Each number is 128 + 32 x the weight over its row's rms, rounded and kept within 0 to 255. Layers, rows and columns count from 0. The size above them is the row's rms in percent of the matrix's.

# layer 5 attention value, 64x128, rms 0.21, rows 39-63, columns 64-127
size [ 97  94  91  99  95  95  99  94  98  99 111  94  91  91 100 106 105  87 101  99 110  96  96  97  93]
[[150  46  75 106 178 104 186 138 105 150 138 106 101 149 132 176  63 162 173 116 144 165 132  98 174 126 118 122 125 169 120 125 122 188 106 113 125  54 171 128 154 145 122 178 100 137  76 146 110 123 156 101 206 104 131 111 151 136 127 130 109 125  69 120]
 [188 135 136 159 158  87 145 133 120 158 156 115 139 137  61 133 109 130 136 130 167 162 113 155 144  85 153 157 102 144  87 119 120  94 141  81 149 148 131 121 173 126 125 143 132 160  73  96 102 200  46 115 119 138  73 121 111 111 182 133 155 157 107 120]
 [139 139 152 108 112 171  76 112 214 103 142 151 162 120 147 129 110 133 166 163 134 158 151 112 127  80 137  84  72 139 137 128 114 117 203 113  85 112 109 143 132  52 138 186 113 109 136 101  89 191 128 133 120 110 153 108  98  80  91 106 137 121 192 172]
 [146 132 132 176 136 134 132 163  64  44 161  81 149  81  86 129  68 156 168 130 156 165 106 137 143  85  98 115 150 122 187 140 154 112 153 182  70 137 116 141  80  80 129 132 159 180 174  91 148 136 142 143 133 113 182 131 102  38 111 110 107 156 130 179]
 [160 147 145 114  73 100 162 138 104  93 144 110 118  92 132  90 153 114 182 136  99 149 150 146 102 136  67 182 151 128 100 185 139 123 132  89 134 174  83 166 122 166  96 142 154 118 112 143 121 164 137 155 108  96 116 102 145 129 171 110  66 111 122 106]
 [142  24 132 144 133  84 141 171 136  97 127  74 147  99  98 144 152 122 112 113 119 124 168 163  97  72 146 170 110 134 119 184 146 145 138 135 124  99 157 192 189 132 171 147 123 170 125 109 111 128 133 145 109 136  58  88 178 132 168 202 186 116 117 149]
 [153 135 103 106  79 156 138 106 159  98 137 117 136  77  84 170 112 120  99 200  94  95 136 136 156  73 136 158 138 137 170 153 149 137 119 141 156 143 139 141 126 168 139  72 118 138 151 134 165 173  87 101 117  33  85 123 176  87 105 183 151  82  61 162]
 [175 111 161  72 138 101 159 148 105 174  52  65  91 128 143 167 100 152 176 102 120  79 125 181 127 172 130 148 103  90 179 174  93 135 153 117  89  97 115 143 132 159 116 194 120 146  92 133 162 111 138 132 115 108 146 119 106 111 121 138 126 129 180 113]
 [119 159 118 150 138  79 125  86 116  63 101 136 115 148 135 163 113 143 158 117 131 131 163 104 134 119 108 112 110 163  67  86 124 198 115 213 143 109  61 131 113 137  94 136 107 220 152 139  77 132 111  78 207 123 146  74 161 151 173 115 130 148  95 117]
 [175  87  57 171 144 130 100 155 172 138 116  99 106 101 110 113 120 140 174 141 157 149 120 176 149 152 139 197  96  88 107 102 116 120 130 164 140  68 109  89 160  99 132  66 156 105 148 166 110 129 133 131 153 146  57 126 155 136  99 102 140 125 129 110]
 [165  80 101 158 204 151 143 165 202  72 111  49 115 119 133 143 122 132 106 107  96  64 132  90 195 105 149 153 149 123 133 117  97 121 157 112 163 108 108 157 166 145 128 152 147  80 145 150 103 148 155  87 171 167 149 122  88  79 152 117 199 156 134  99]
 [182 107 125  86 155 110 133 135 101 134 158 155 113 149 122 122 160 104 131 156  78 116 149 126  95 104  62 106 147  87 149 109 142 151  72 120 130 142 127 120  91 151 183  93 110 126 128  66 118 142 110 129  67 158 162 126 104 128 126 213  87 133 136 159]
 [ 85 170 100 130 174 128 137  85 167 161 129 166 149  94 105  90 132 140 125 114 113 143 148 173  92 113  70 177 142 107 168 130  96 143  67 122 166 114 122 112 103 189  84  99 105 122 124  87 135  97 129 174 151 147 159 133 135 175  96  88 105 159 143  94]
 [144 114 176 132 119 130 104 104 199 136 165 165 198 145  97 175 119 101 126  87  95 127  99  86 135 160 166 103 130 175 100 117 166  60 110 117 111 124 171 125 150 125 107  94 112 164 115 100 103 107 185 107 161 158 165 126  73 120 100  88 141 126 114 123]
 [ 57 180 180 184 125  56  54 159 170 131 152 104 153 149 137 165 147 117 127 113 103 105 146 150 138 141 151 121 122 114  46 175 121 119 131  60 118 157 143 130 124 146 151 167 113  96 175 105  98 113 139 121 139 167 142 180 197  88 153 126 142 146 141 144]
 [ 87  86 193 146 122 117 211 108 173 124 139  89 142 108  92 143 142 122 159 175  92 137 175 103 118  83  86 120  70 107  98 134 172 134  74 172 164 144 129 111 162 147 139 151 139 166 101 147 109  64 116 107 166 167 118 131  91 132 140 109 136 100 130 135]
 [ 89 178  79 131 147 106 178 105  11 111  70 162 126 177 115 165 151 141 147 142 123 106 103 125 151  80  99 143 149 133  59 142 106 136 121 119  70 129  84 184 153 124  92 171 183  83 119 131 133  76  77 113 113 189 145 133 174 130 139 136 115 142 125 141]
 [115 139 114 124 123 160  60 111 192  83  93 167 101  92 145 102  87 141 153 106 151 183  97 102 135 152 156  96 149 135 152 121 147 120 161 212 128  69 147 125 186 129  98 177  94 178 118 129 114 100 141 158 161 158 115 178 133 132 133 142 106 183 104 143]
 [ 58 169 148 170  93 108 176 161 139 187 203 144 160 151 136 168 186  86 161 165 105 119  98 106  84 182 151 139 143 149 157 101 142 141 156  90 133 122 124  97 112 142  51 115 168 157  79 159 130 164 114 108 150 132 172 126 151  98 102 165 161 143 129  90]
 [124 204  72 188 130 149  83 176 192 169 166 106 176 122 126 110 130 185 123 131 166 146 160  81 144 123  96 113  60 149 182 152 121 113 167 170 122 100 100 121 144 180 194 142 106 113 140 115  81  91  79 127 130 121 145 151 140 131 114 128 120 131 193  90]
 [159  88 125  91  99 167 137 154 130 157 128 128  65 114  85 128 139 165 150 184 169 106 172 152 127 218 182 175 125 192  60 138  84 168 158 115 167 159 128 132  97  90 152 181 154 130 129 138 168 163 118 107 118 105 139 147 163  79  96 108  65  80 135 114]
 [160 146 132 119 129 143  84  61 140 106 108 148 135  68 170  85 109 104 120 196 173 123 127 105 118  87 126  90  94 165 155 154 135 111 172 103 118  83 125  90 138 155 136  77  93 118 117 119 102 133 173 105  74 130 144 100 129  78 137 176 104 110 136 115]
 [125 110 128 169 122 165  98  75 161 176 121 130  52 153 102 133  88 152 138 139 106 144  98 132 134  80 121 114 119 137 144 150  96  93  88  55 138 159 115 147 182 120 105 160 106 140 134 118 107  88 146 184 160  90 172 111  69 132 177 157 109 111 144 130]
 [160  93  66 157 127 119 126 140 167 194 135 113 122 108 132  79 127 149 111 123 191 110 138 162 132 104 122 161 142 105 114 147 172 112 140 133 117 121 152 134  91 165 121 103 156 122 102 215 127 177 151 103  91 132  90 116 188 150 105 134 108 114 109 139]
 [119 128 117  54 111 147  94  99 107 184 171 163 157 180  96 171 135 166 152 107 153 184 146 131  59  89 128 121 139 117 155 162 160 159 155 122 116 114  73 120 167  69  71 147 134 145 102 124 159 102 142 114  86 147 172 134  94 123 107  97 116  88  85 128]]
# layer 5 attention output (transposed), 128x128, rms 0.194, rows 71-95,103-127, columns 64-127
size [101 101  97 100 103  92 120 102  96 100 101 102 112 101  92 105 111  97 106  91 101  95  96 109  99 104  87  98  91  90  97  87  95  98  93 108  87  81  90 104 103  95 102  91 107 118  98 107  93  90]
[[ 70 164 130 136 116 129 110 149 142 124 134 152 142  89 172 148  88 189 132 146 141 154  61  79  73 128  76 100 123 128 146 137 168  98 200 126 105  90 129 147 140 101 128 131 161  93 128  78 110 119 122 116 130 160 137 137  76 160 134 132 153 199 197 143]
 [140  94 141  74  83 162 111 123 105 136 166 166 144 154 151 124 196 113 110  88 153 107 107 172 141 141 166 101  79 116  69 116 148  83 146 114 143 145 149  79 136 103  74 134 144 121  68  95 166 125 161  94 123 171 157 127 129 115  84 108 108 153 111 136]
 [109 156 123  91 131 171 150 113 170 148 109 152  88 160 119 202 183 138  97 149 172 126 182  71 156 122 141 152 119 113 143 127 121 125  94 178 130 128 196 131 164 142 111 161 115  82 120 166 149 151 141 137 135 137 104 115 153 164 178 127 103 144 108  91]
 [ 96  81  93 160  85 151 126 131 114 146 108  88 151  81  86 101 217 113 121 153 155 121 142  74  88 121 135 168  89 144 123 209  71 113  65 101 124 176 102 117 161 134 121 177 153 128 113 117 165  85 111  99 111 116 117  78  77 130 139 171 115 102 131 169]
 [ 97 111  35 160 111 131  76  90  85 134 151 155 157 135 142  58 152 108   0 104 108 111  96 116 140 136  94 150 142 141 119 138 105 132 155 176 139 110 154 166 112 134 138 122 157 124  90 111 106 118  89  96 160 168 170 114 111  99 139 105  92 114 136 130]
 [148 183 101 111 134 172 166 103 135 169 162 126  98  91 138 120  81 104 100 110 101 156 106  70 109 123 159 173 133 192 133  77 160 115  98 109 105 109 107 127 142 102  62 162 161 134 110 131 132 164 128  52 115 154 163 119 126 116  95  85 109 137 114 105]
 [133  95 153 112 188 135  95 113 135  76  90 145 131 127 141  79 135 137 154 101 184 162 126 147 113 118 161 178 148 105 112 121 104 147 101 163 136  99 127 101 116 119  73 113 187 116 115 122 177 108 151  97 115 122 155 130 158 159 121  65 121 120 153 131]
 [103 118  75 142 121 152  86 106 118 188 166 180  73 160 146 114  94 163 138 161 160 130 162 105 155 115 113 160 107 107 122 110  76 142 176 130 145 138 158 125 121 106  90 168 159 110 181 148 128 160 174  78 134  86 127  82 202 161 127  64 120 135 117 109]
 [140 101 106 152 143 168 159 115 156 120 127 109 155  13 127 152 115 143 110 157 128  90 151  86 159 123 120  39 146 106 169 147 130 112 111 123 148 170 103 151 124 134 141 106 139  36  71 166 122 175 137 152 123 143 147 125 110 130 102 141 111 142 117 147]
 [ 76 168 145  89 126 130 119 156  23 133  85 160 177  98 182  93 147 134 158 118 100 132 182 105 127 115 143 128 143 171  89 107 129 139  76 123 102 136 144 126 136  95  45 202 142 100 140 143  98  36  98 114  94 148  97 133 148 130  67  68 116 165 198 123]
 [ 60 177 131 166 174  62 119 115 114 110 143 131 133 150 165  79 153 200 166 128 164 130 128  74  63 153 127  86 143 168 103 192 125 137 129 125 125 147 129  95  87  82 143 141  79 157 159 128 123 133 144 136 144 101 110 104 151 157  94 170 152 154 127 165]
 [190 152 139 148 129 141  63 199 144 135 100 140  70 101  92  83  67 101 161 101 114 119 101 142 156  89 165 147  92 110 144 159  95  93 167 113 122 126 113 124 159 122 153 168 100 158 124 167 150 115  75 154 160 143 177 111  90  70 117 114 151  67  96  73]
 [138 161 144 116 127 185 138 109 118 116 135 160 129 138  89  96  74  90 157 158 117 195  97 174 148  90 161  44 150  94 169 107 189 125 170 161 127 140  67 150 121 133 177 117 123 136 132  88 139 131  91 108  84 141  95 102 101 130 100 170 161 111  45  99]
 [140 112 102  70 128 124 169  72  95  61 142  80  93  72 130 129 108 108 143 150 181 131 162 177 121 164 120 124 165 101  89 157 111 174  85 190 158 152 110 131 127 115 132  96 118 127 152 129 145 128  73 129  48  97 111 145 123 123 107 131 129 102 124 102]
 [141 126 120  79  98 157 140  88  97 161 165 170 150  86  85  77 166  66 153 149 118 150 128 162 131 178 168 120 125 143 148  95 111 121  81 120 152 141 192 140  83 150 136 108  67 164  97 129 131 203  58 106 129 140  93 136 124 122 103  94 160 102 102 148]
 [178  79 106 160  77  75 145 111 103  80 117 148 129 148 125 141 131  90 139 107 125 151 148 169 152  91 138 107 128  81  76 155 110 135  90 175 132 128 133 137 171 119 112  95 165 109 194 125 213 208  85 135  77 128 137 125 149 127 129 134 100 135 165  92]
 [ 83 158 100 133 164 164 150  75 139 160 130 125 128 133  87 200 121 157 146 119  95 173  88 155 151 132  85   9 130 133 160 153 129 127 132 137 142 147 115 126  59 138 168  88 143 176  96 152 104 148 145 139 135 164 150 136  96 140 134 153 150 173  90 155]
 [102 143  93 157 119 118 136 171 173 157 148  73  91 120 132 102 126 114 139 153  88 130  90 138 100 149 139 183 115  87 158 141 203 174 128 124 130 100 123 148 132 122  84 120 150 117 114 133 101  99 100  66  80  51  61 121 131 119 126 151 164  78 124 150]
 [163 130 129 130 160 111 111  82 175 114  73 138  82 104 142 139 122 154  82 169 149 153 130 132  77  69 109  58 163  97  88 107 146 143 109 130 124 151 163 118  86 131 221  92  82 128 122  87 157  95 153 163  75 145  98 145 146 113 155  88 136 162  82 176]
 [128 140 142  90 130 120 200 120 179 137  87 135 195 158 121 186  93  83 100 129 146 111 144 117  83 148 122 119 166  68 152 107 122 120 133 138 106 124 182  32 131 108 100 171 103 132  69  88 132 165 139 172 113 124  79 111 107  96 181 103 119 112 127 148]
 [132 130 116 160 129  97  67 158  83 162 135 153 138  77 123  17 169 116 109  75 152 118 105 121 123 113 136 150 140  94 131 138 145 132 146 126 171 123 131 108 117 115  90 165  98 103 104 165 129 134 122  57 141 164 169  62 103 121 105 101 132 168 139 122]
 [131 141 133 183 138 128  83 221 147 119 130 119 138 124 122 122  95 135 148 127 130 216 117 176 127 196 132 151 120 172  79  76 100 109  98  79 135 130 144  96  90  85 144 128 162 189 132 134 183 126 175 147 179 132 119 154 144 171  90 112 123 165  92 163]
 [136 130 130 139 169 142 205  96  49  95 131 127 143 178 132 168  98 113 171 137 147 129 133 169 109 135 103 113 182 122 133 129 151 112 144 110 137 159 126  98 114 187 151  69 121 181 119 118 191 121 111 140 142 151 232 115 138 113 130 191 121 136  39 173]
 [ 70 156  78 126  88 164 162 129  28 126 109 132 131 129 139  86 147 158 160 101 118 104 152  49 101  92 135 146  90 131  84  57 187 111 129 128 126 139  97 124  59 154  81 181 106  71 131 125 105 118 136 160 171 127 151 168 122 112 102  87 128  79 163  99]
 [142 167 141 113 126 161 151 158 177  82 155  96  83 110 139 170 105 170  31 156 149 130 161 184 164 106 128 146  98  72  80  86  94 127 174 116 177 100 188 139 154 118 189 161 127 136 137 118 112 130 105 113 108 102  82 119 135 154 113 112 126 105 144 125]
 [158  87  79 130 137 104 101 130 103 148 209  85 102 132 102  99 177 109 125 145 158  65 155  62 150 183 119 148 132 155 100 154 164 149  81 123 171 145 101 142  48 152 120 153 109 120 113 128  99 105 133 140 191  85 115 106 187 109  91 116 140  56 107 179]
 [141 156 102 120 152 112 131  62  60 123 143 133 102 114 151  79 154  82 187 166 146 142 184 119 120 116 123 155 164  83 128 172  94 116 101 146 165 106 118 162 166 135 136 158 143 195  77 188 123 177 123 139 135 129 127  71 190 118 120 210  97 111 121  93]
 [197  65 128 136 124  81 110 147 176 119 188 149 173 112 136 138  96  96  89 118 113 184 105 172 127 169 143  95 173 141 114 102 114 150 177  52 138 133  93 127 104  48 164  79 166 158 121 120 144 168 122  70  89 159 113 135 102 112  92 117 171  87 138 128]
 [103 154  99 142 132 127 135 157  71 117 167 160 114 113  98 139  58 189 111 124 130 126 112 136 150 121  61 140 184 153 119 119 158 156 164 143 174  81  92 177 143  96  67 104 145 133 129 134 126 126 136  68 143 169 159 164 112 101  92 126 192 181 150 176]
 [131 151 149 134  79 137 178 151 138 129 124 100 112  96 117 122 141 130 143 183 133 185 160 165 118  89 107 172  60  81 126 145  72 101 146  47  91  73  73 146 106  95  84 162  96 123 139  96 105 160 148 129 137 114 123 112 150 125 164  93 134  50 119 153]
 [135  54 116 178 155  90  68 148 166 167  76  92 177 144 115  86 189 129 175 164 147 101 187  97 135  94 106 130 106  99 117 157  70 120 136 154  44 146 159 131  74  91 140 140 114 147 132 117 134  81 110 151  91 125 104  73 142  71  81 162 114  93 107 123]
 [135 106 137 117  99 126 136 133 112 135 225 110  93 108 142 152 104  78 128 159 115 139 117 160 186  95 110 114  78 148 151 145 188 145 157 116 147 191 102 117 126 123 151 112  92 144 186 129 120 135  78 158 129 150 109 149 145  97  94 115 172  57  77 110]
 [169 159 152 150 112 100 145 177 115  91 181 110 180 108  87 128 111 183 127 128 109 113 117 125 128  95 156 198 137 132 126 129 126 149  93 172  94 114 119 104 131 140 123 132 105 143  68  74 120 131 117 159 184 158 141 166 125 103 121 137 117 170 133 127]
 [118 119 140 128 156 101  87 120 130 111  78 204 102 158 162 141 110 126 172 130 165 181 112 179 110 112 118 176 125 226 147 138 129 140 123 170 105 102 118 127 111  99 138  84 123 191 131 154 173 176  99 145 146 151 144 138 160 159 141 139  64 106  61  91]
 [168 105 128 190 156 118  63 135 178 123 155 143 103 154  88  97 151 138 164 137 140  98  87 142 126 123 120 168 140  66 100 102 110 118 157 179 158 123 139 127  68 118 152  56 106 128 146 140 144 163 157  85 168 175  98 134 127 129 144 140 140 126 125 142]
 [143  88  66 140  97 129  71 154 148 157  76 162 120 120 107 115  89 118 158 128 105  94  92 133 155 132 143 151 125 112  82 143 163  93 167 156 157 101 110 163 104 123 139 118 174 152  84 158 173 152 147 140 128 157 109 152 152 120  91  76  86 137 141  66]
 [157  80 144  92 128 130 126 112  89  78 115 147 118 178  90 143 170 112 148 100 172 103 135 117 103 127 154 135 114  87 150 118  90 159  85 102 130 118 106 125 171 167 107 117 157 122 121  52 128 126 169 133  82  88 136 131  96 110 108 192 107  66 151 131]
 [135 130 163 114 139 140 129 103 155 133 119 165 172 129  75 175 120 144  87 156  75 144 130 154 151 154 180 156 109 125 173  92 106 152 125 127 108  59 140 113 151 142 186 101  73  95  77  97 144 137 178 174 163 102 199 119 111 133 181  69 153 119 119  80]
 [171  79 151 123 114 108 153 129 139 126 140 119 120 172  71  81 144 131 121 104  99 136 126 116 128 159 116 123 176 171 107 168 138  94 161  45 100 155 146 124 122 101 112 100  59 158 138 139 129 181 122  88 105 160  60 130 115 136 104 116 151 132  72 157]
 [123 127 146 118 147  92  64 138 237 111  68 144 114 161 120 184 131 159  86  89 153 136 128 163 130 151 107  70 162 185  69 203 118 150 129 138  89 118  70 105 181 110 152 179 179 134 119 132 193 111 131 137 135  65 110 157 139  89 132 137  30 117  92 193]
 [111  60 155 122 133  82 113 150 174 146  83 122 127 129  78 101 188  87 171 197 143 139 130 183 109 135 118 130  94  61  70  85 141 115 102 131 161 147 167 111 107 151  80 115 126 168 120  72 128 106 147 159 129 126 172 120 110 106 121 190  50 108  97 106]
 [101 218  84 130 124 112  96 158 121 126 129 130 110 171 174 141 160 103 167 194 147 101 150 100 121  82  94 161 124 149 165  99 158 145 114 115 128 110  95 123 127 130 141 182 124 116 134 128 109 123 173 138 118  95 161  81 135  39 165 221 130 135 129 129]
 [159 100 152  85  95 185 142 117 160 144 135 183 118 118  95 124 132 149 133 143 134 133 152 119 123 144 154 128 120 165  93 114 106 102 199 137 155 120 154 157 138 147 102 120 101 191  64 177 145 125 167  76 149 157 147 184  68 101 118 112 115 198  69 116]
 [111  96 152 139 135 172 153 154  76  91 136 107 148 142 147 199 103 148 128 139 177 106 146 139 143  77 111 170  75  93 152 154  77  94 176 117  74 134 173 134 159 103 189 166  92  82 134 161 116 110 159 185  93 112 113 118 113  90 120  92  92 117 158 103]
 [151 152 138 132 109 107 112 104 109 164 139 134 128 123  86 172 116  63 101 155  92 158 173 161 180 183 139 116  91  72 117  99 128 157 208 127 146  97 133 203 156 169 130 104 115 136 155  92  72 145 116  89 130 143 121 178 185 116 108 126 147 117 120 131]
 [119 140 164  48 147 122 136 154  85 148 174 119 116 190 166 188 135 140 133 129  68 120 134 143 113 148 181 158 108 216 129  85 112 149 136 178 116  87 132 145 131 133 149 118 165 148 103 166 144  84 156 138 158  88  92  84 138 101 138 109 140  69 150 118]
 [153  99 133 147 132 134 102 113  65 151 124 135 203 101 164 116 101 101  49 122 157 159  52 131 130 101 152  75  83 131 173 181 120  59 154  74 125 184 148 124 142 186  82  86  57  95 109  95 133 169  99  96 103 121 150 112  74 127 112 171 114  94 117 140]
 [123  87 146 180 102  65 133 141 130 137 175  70  92 126 114 129 122 123  95  71 152  78 117 195 114 197 181 155 145  91 126 122 130 140 143 137 189  99 116 189  76 121  90 101 115 127 110 130 120 115 135  88 147 101 129 120 108 106  84 120 194 126 153 141]
 [156 170 115 118 127 139  67 144 178 183 124 126 151 142  93  91 130 101 144 101 128  75 121 176 122  81  84 122 159 163 146 137 114 141 167 113 128 151 200 116  99 110 142 114 162 161 120  76 106 150 153 130 100 159 149 114 127 137 109 178 126 198 121 140]
 [137 143 154 144 146 119 182 119  96 152 153 109 159 170 137 109 135 154 113 130 181  48 191  71 115 113  68 138 151 103  69 139 149 137 126  97 132 137  78  90 107 136  84  61 119 149  68 162  92 115 159  79 162 160 186  98 163 106 159 140 150 143 118 116]]
# layer 5 MLP gate, 512x128, rms 0.247, rows 0-9, columns 64-127
size [ 95 101  87  92  95 101  88 103 105  95]
[[108  83 100 134 109 127 111 107 192 172  82 132 113 120 108 178 121 147 112  80 122 139  89 170 148 114 133  84 114 117 142 180  71  60 149 115  70 114 152 140  58 103 134 104 126 106 128  87  81  92 131 168 151 121 145 205 117 128 149  81 138 163 210 170]
 [123 141 144 155  80  98 134 168 126 144  99 161 124 167 146 173 122 151 131 133 124 145 109  99 123 110  89 131 155  95 117 133  68 125 144 158 134 143 131 100 100 160 161 190 166 126  61 127  88 112 138 187 220 155 132 112 101 102 147 158 218 101 179  94]
 [137  82  98 117 129 155 151 150 141 104 153 150 172 133 159  95 226 134  74 186 154 160 133 193 127 128  90 179 118 132 187 109 198  92 153  49  99 115 169 131 127 183  69 124 119 126 148 168 140 157 164  56 126 155 168 212 116 178 137 112 123 131 115 140]
 [ 83 151  79  97 110 186 144 135 110 101 140 127 113 140 180 159 132  74  97 152 169  84 121 132 117 145  97 110  62 133  79 138 144 137 106 152 107 154 122 135 127 134 103  95 139 101 114  93 131 189 165  70 142  90  93  90 157 105 122 148 117 144 103 137]
 [113 137 153 109 116  79 104  97  67 110 174 152 149  91 128 123 164 120 134 136 116 146 144 137 168  85 143 100 118 153 148 158 108  61 180 151  93 141 159 140 174 137  99 184 136 179  95  93 152  91 148 152 209 141 117  77 174 173 154 111 188  94 134 134]
 [148 125 110  73 140 135 150 143  99 158 133 178 184 118  83 125 164 150 170 161 173  80 148  67 169 159 172 122 148 133 103 137 105  92 172 159 176 148 127  90 137 158 106 126 135 114 124 107 129 137 154 121 183 151 144 150  92 172 137 171 168 123 101 115]
 [119 136 124 111  88 127 133  95 178  99 108  82  55 156  92 149 100  96 149  77 144 174 204 133 106  84 170 140 123 102 125 148 142 113 127  75 105 148 144 128 117 102 156 106 148 137  84 136 136 123 112 148  93 133  85 168 124 118 131 177 142 162 143 196]
 [132 120 161 146 139 101 118 146  88 164  83 195 125  72 134 120 164 172 118 128 151 173 125 135 154 145 123 148 180 145 157  94 115  85 129 149 104 140 146  90  93 142 102 152 159 169 170  98 124 146  96  66 183 114 185 115 107 116  63  77 172 138 170 177]
 [136 163 136 133  88 108 155 147 153  94 123 135  48 151 126 179 155 153 104 197 156  95 100 103 158  82  85 123 154 137 166 145  36 136 197  78  79  97  81 157 159  83 144 144 157 106 135 120 114 134 129 132 141 164  77 131 234 119 143 119 195 155 133 133]
 [ 74 178 157 111 155 140 104 160 118 151 118 122 108 123 132 114  88 103 158 181 119 106  80 158 121  59 148 112 155  98 149  88 114 136 112 163 184 124  99 105 128 135 110 133 126 122  83  96 141  96 130  93  53  68 105 135 128 117 140  92 111 165 110 184]]
# layer 5 MLP up, 512x128, rms 0.23, rows 0-9, columns 64-127
size [ 94 102  91 100  92 102  91  94  96  96]
[[156 145 152 142 110  81 132 140  84 134 141 138 127 102 101 152 139 136 169 138 150 176 132 118 158 156 137 135  84 122 181 151 167 123 118  80 175 203 142 136 118 110 136 179 209 113 179 100 113 186 121 108 141  76 105  44  99  85  85 103  72 146 130  91]
 [176 143 141 116 104  98  98 102 183 120 165  64 151  85 125  78 156 146 211 125 151 111 147 109 165 134 105 136 135 182 133 151 115 166 177 106  48  87 160 171 101 139 137 101  82 186 129  91 174 132 106 111 132 112 137 106 129 122 149 123 132 146  87 150]
 [175 136 126 126  72 101 107 126 114 142  92  60 146 147  73 160 154 150 167  95  98 101 147  53 135 131 106 132 110 144 141 137 133 139 101 164 178 143  93 146  51 129 143 174 154 161 134 126 101  65  64 156 160 153  86 115 153  75 113 119 167  85 193 115]
 [100 190  48 153 160 155 152  99 149 122 135 190 166  94 149  73 148 128  69 149 155 104 187 110 114 179  99 137 130 155  92 123  79 148 150 136  73 142  95 139 124 128 165 130 110  82 170 166 103 204 152 104 174 124 121  40 154 142 123 137 149 120 112 128]
 [ 76 126 136 154 156 151 164 148 161 135  89  84 120 131 125  98  95 103 190  68 136 102 127 143 141 156 102 174 126 110  62 131 102 204  89 133 180 100 123 189 176 145 169 166 158  62 134 131 144 113 106 145 124 183 139 125  27 124 138 120  79 181 126  80]
 [103  83  98 154 110  88 132 130 150  84 112 157 134 112 111 154 150 170 149 143 128 135 112 123 143  91 139 126 146 107 108 144 114 158  79 167 128  88 142 188 145 141 115 110 174  84 100 153 112 148  95 108 148 129 116 153 175  85 129 123 129  94 125 160]
 [ 93 150  56 113 166 113 108 137 137 127  84  67  55 126 153 137 104 111 162  74 161 138 148 171 118 112 166 114 153 124 142 182 177 122 141  73 118 124 142 168  89  92 113 115 144  84 110 132 100 154 123 114  98 183 102 164 150 140 148  78 156 153 146 185]
 [118 121 165 158 129 197 179 108 137 110 188 133 128 139 133  99 100 156  47 135  43 102 113 116 123 132 126  84  78 147 129 153 144 105 145 134 130 148 159 122 140 103 146 137 136  69 123 160 127 132 115 108 144 124 168 165 137 116 118 142  79 135  78 190]
 [126 180  77 141  57 135 142 178 175 123  85 138 111  75 120 146 129 151  80 123 169 104 126 137 125 148  90 104  91 172 154 158 113 119 139 140 125  80 117  73 189 185 131 121 130 206  57 141 112 138 106 123 224 126 146 125 114 151 142 157 149 114 163 187]
 [108 128  93 129 119 139 187 173 117 112 120  79  66  88  94 187 103 139 174 145 129 104  92 102 140 142  73 135  98 101 125 150 186 154  69 142 168 146 133  69 136 148 129  80 150 113 151  84 110 142  87 151 162 172 124 123 169 161 162  69 150 107 135 113]]
# layer 5 MLP down (transposed), 512x128, rms 0.311, rows 0-9, columns 64-127
size [ 98 101  94  99  94 105  95 104  98 102]
[[131 141  73 162 114 107 119 111 110 124 157 117  72 137 141 115 156 143 132 146 108 130  94  95 144 103 160 141  91 107  99 162 118 107 168 157 141 103 167  56 163 130  81 132 154  97 144 132 126 166 225 151 145 229 139 114  74  75 177 114 113 136 134 212]
 [173  92  87 155 172  97 128 196 131 151 145  82 141 138 160 141 139 164 119 107  95  95 188 126 138 131 131 139  78 153 131 194 118 115  78  96 109 148 131 129 125 118 109 127  73 189 151 143 155  86  75 137 183  75 141 140 114 124  88 112 166 179  93 145]
 [164 142 166 153 160 143 101 108 144 117  73 131 102 161 148 145  68 104 126  90 138 155 120 127 109 182 127 151 126 150  93 143  79 153 119 168 135 113 137  84 141 126 115  60 121 168 134 142 134 124 131 232 131  86 139 107 123  59 146  97 107 153 158 144]
 [166 123 129 184 145 144 118  97 121 199 165 140 145 135 129 174  89  90 143 139 144 105 108  85 159 100 122  99 152 110  74 145 121  95  76 139  98 131  74  59 166 131 159 125 146 135  97  72 148 112  93 128 101 148  87 112 145 182  80 120 108  76 145 148]
 [147  86 126 109 144 113 141 104 160 101 119 118 105 133 103 126  92 124 101 145 130 116 183 183 148 180 149 139 106 147 115  80  86 138 112 168 117  63 121 149 173 131 179  71 114  68 103  79 145 117 190 101 112 103 151 118 114 129 132 130  95  53  81 131]
 [125 146  99 160 116 138 125 146 188 109 135 131 120 132 124 115 136 131  95 100 104 238  80 191 121 143  93  95 110 124 131 116 115  82 110  75 110  87  87 118 188 109 121  97 131 167  83  90 161 152 123  78 152 144 114 113 112 135 161 137 124 204 137 165]
 [ 44 160 114 103 126 139 110  83 139 117 160 147 131 149  90 112 123 124 102  63 135 113 158  92 158 177 131 146 122 126  81 125 187 148 137 174 174 100 191 180 113 119 132 138 132 133 114 160 123 116  96 124 213 191 142 155 116 161 110 108  78 167 174  97]
 [215 140 195 136 109 110 122  80  81 166 142 168 151 128 154 136 144 174 125 115 163 145 191  92 130  88  98 137 156 119 173  76 134 105 154 139 114 168 103  46  94 146 115 152  87 174 120 158 175 155 147 122 135  69 134  91 150 112  82  82 167 166 109 154]
 [109 128  98 107 152  84  91 104 105  95 102  91 101 131 170 120 159 157  75 115 113 117 105 107 158 163 145 142 183 156  67 137 119 101 145  72  87  84  84  86 133  72 180 112 151  95 124 111 112  87 114  76 117 154 127  99 117 149 187  68 115  92 155 121]
 [118 171  95 109 171 151 179 124 176 125 223 149 113 114 107 141 127 148 141 175 152 137 123  97  97 123 142 183 121 118 119 118  84 167  67 158 112 153 112 117 131 200 147 147 161  82  96 168 125 107 118 114 163 161 144 142 183  53 154 136 146 104 140 127]]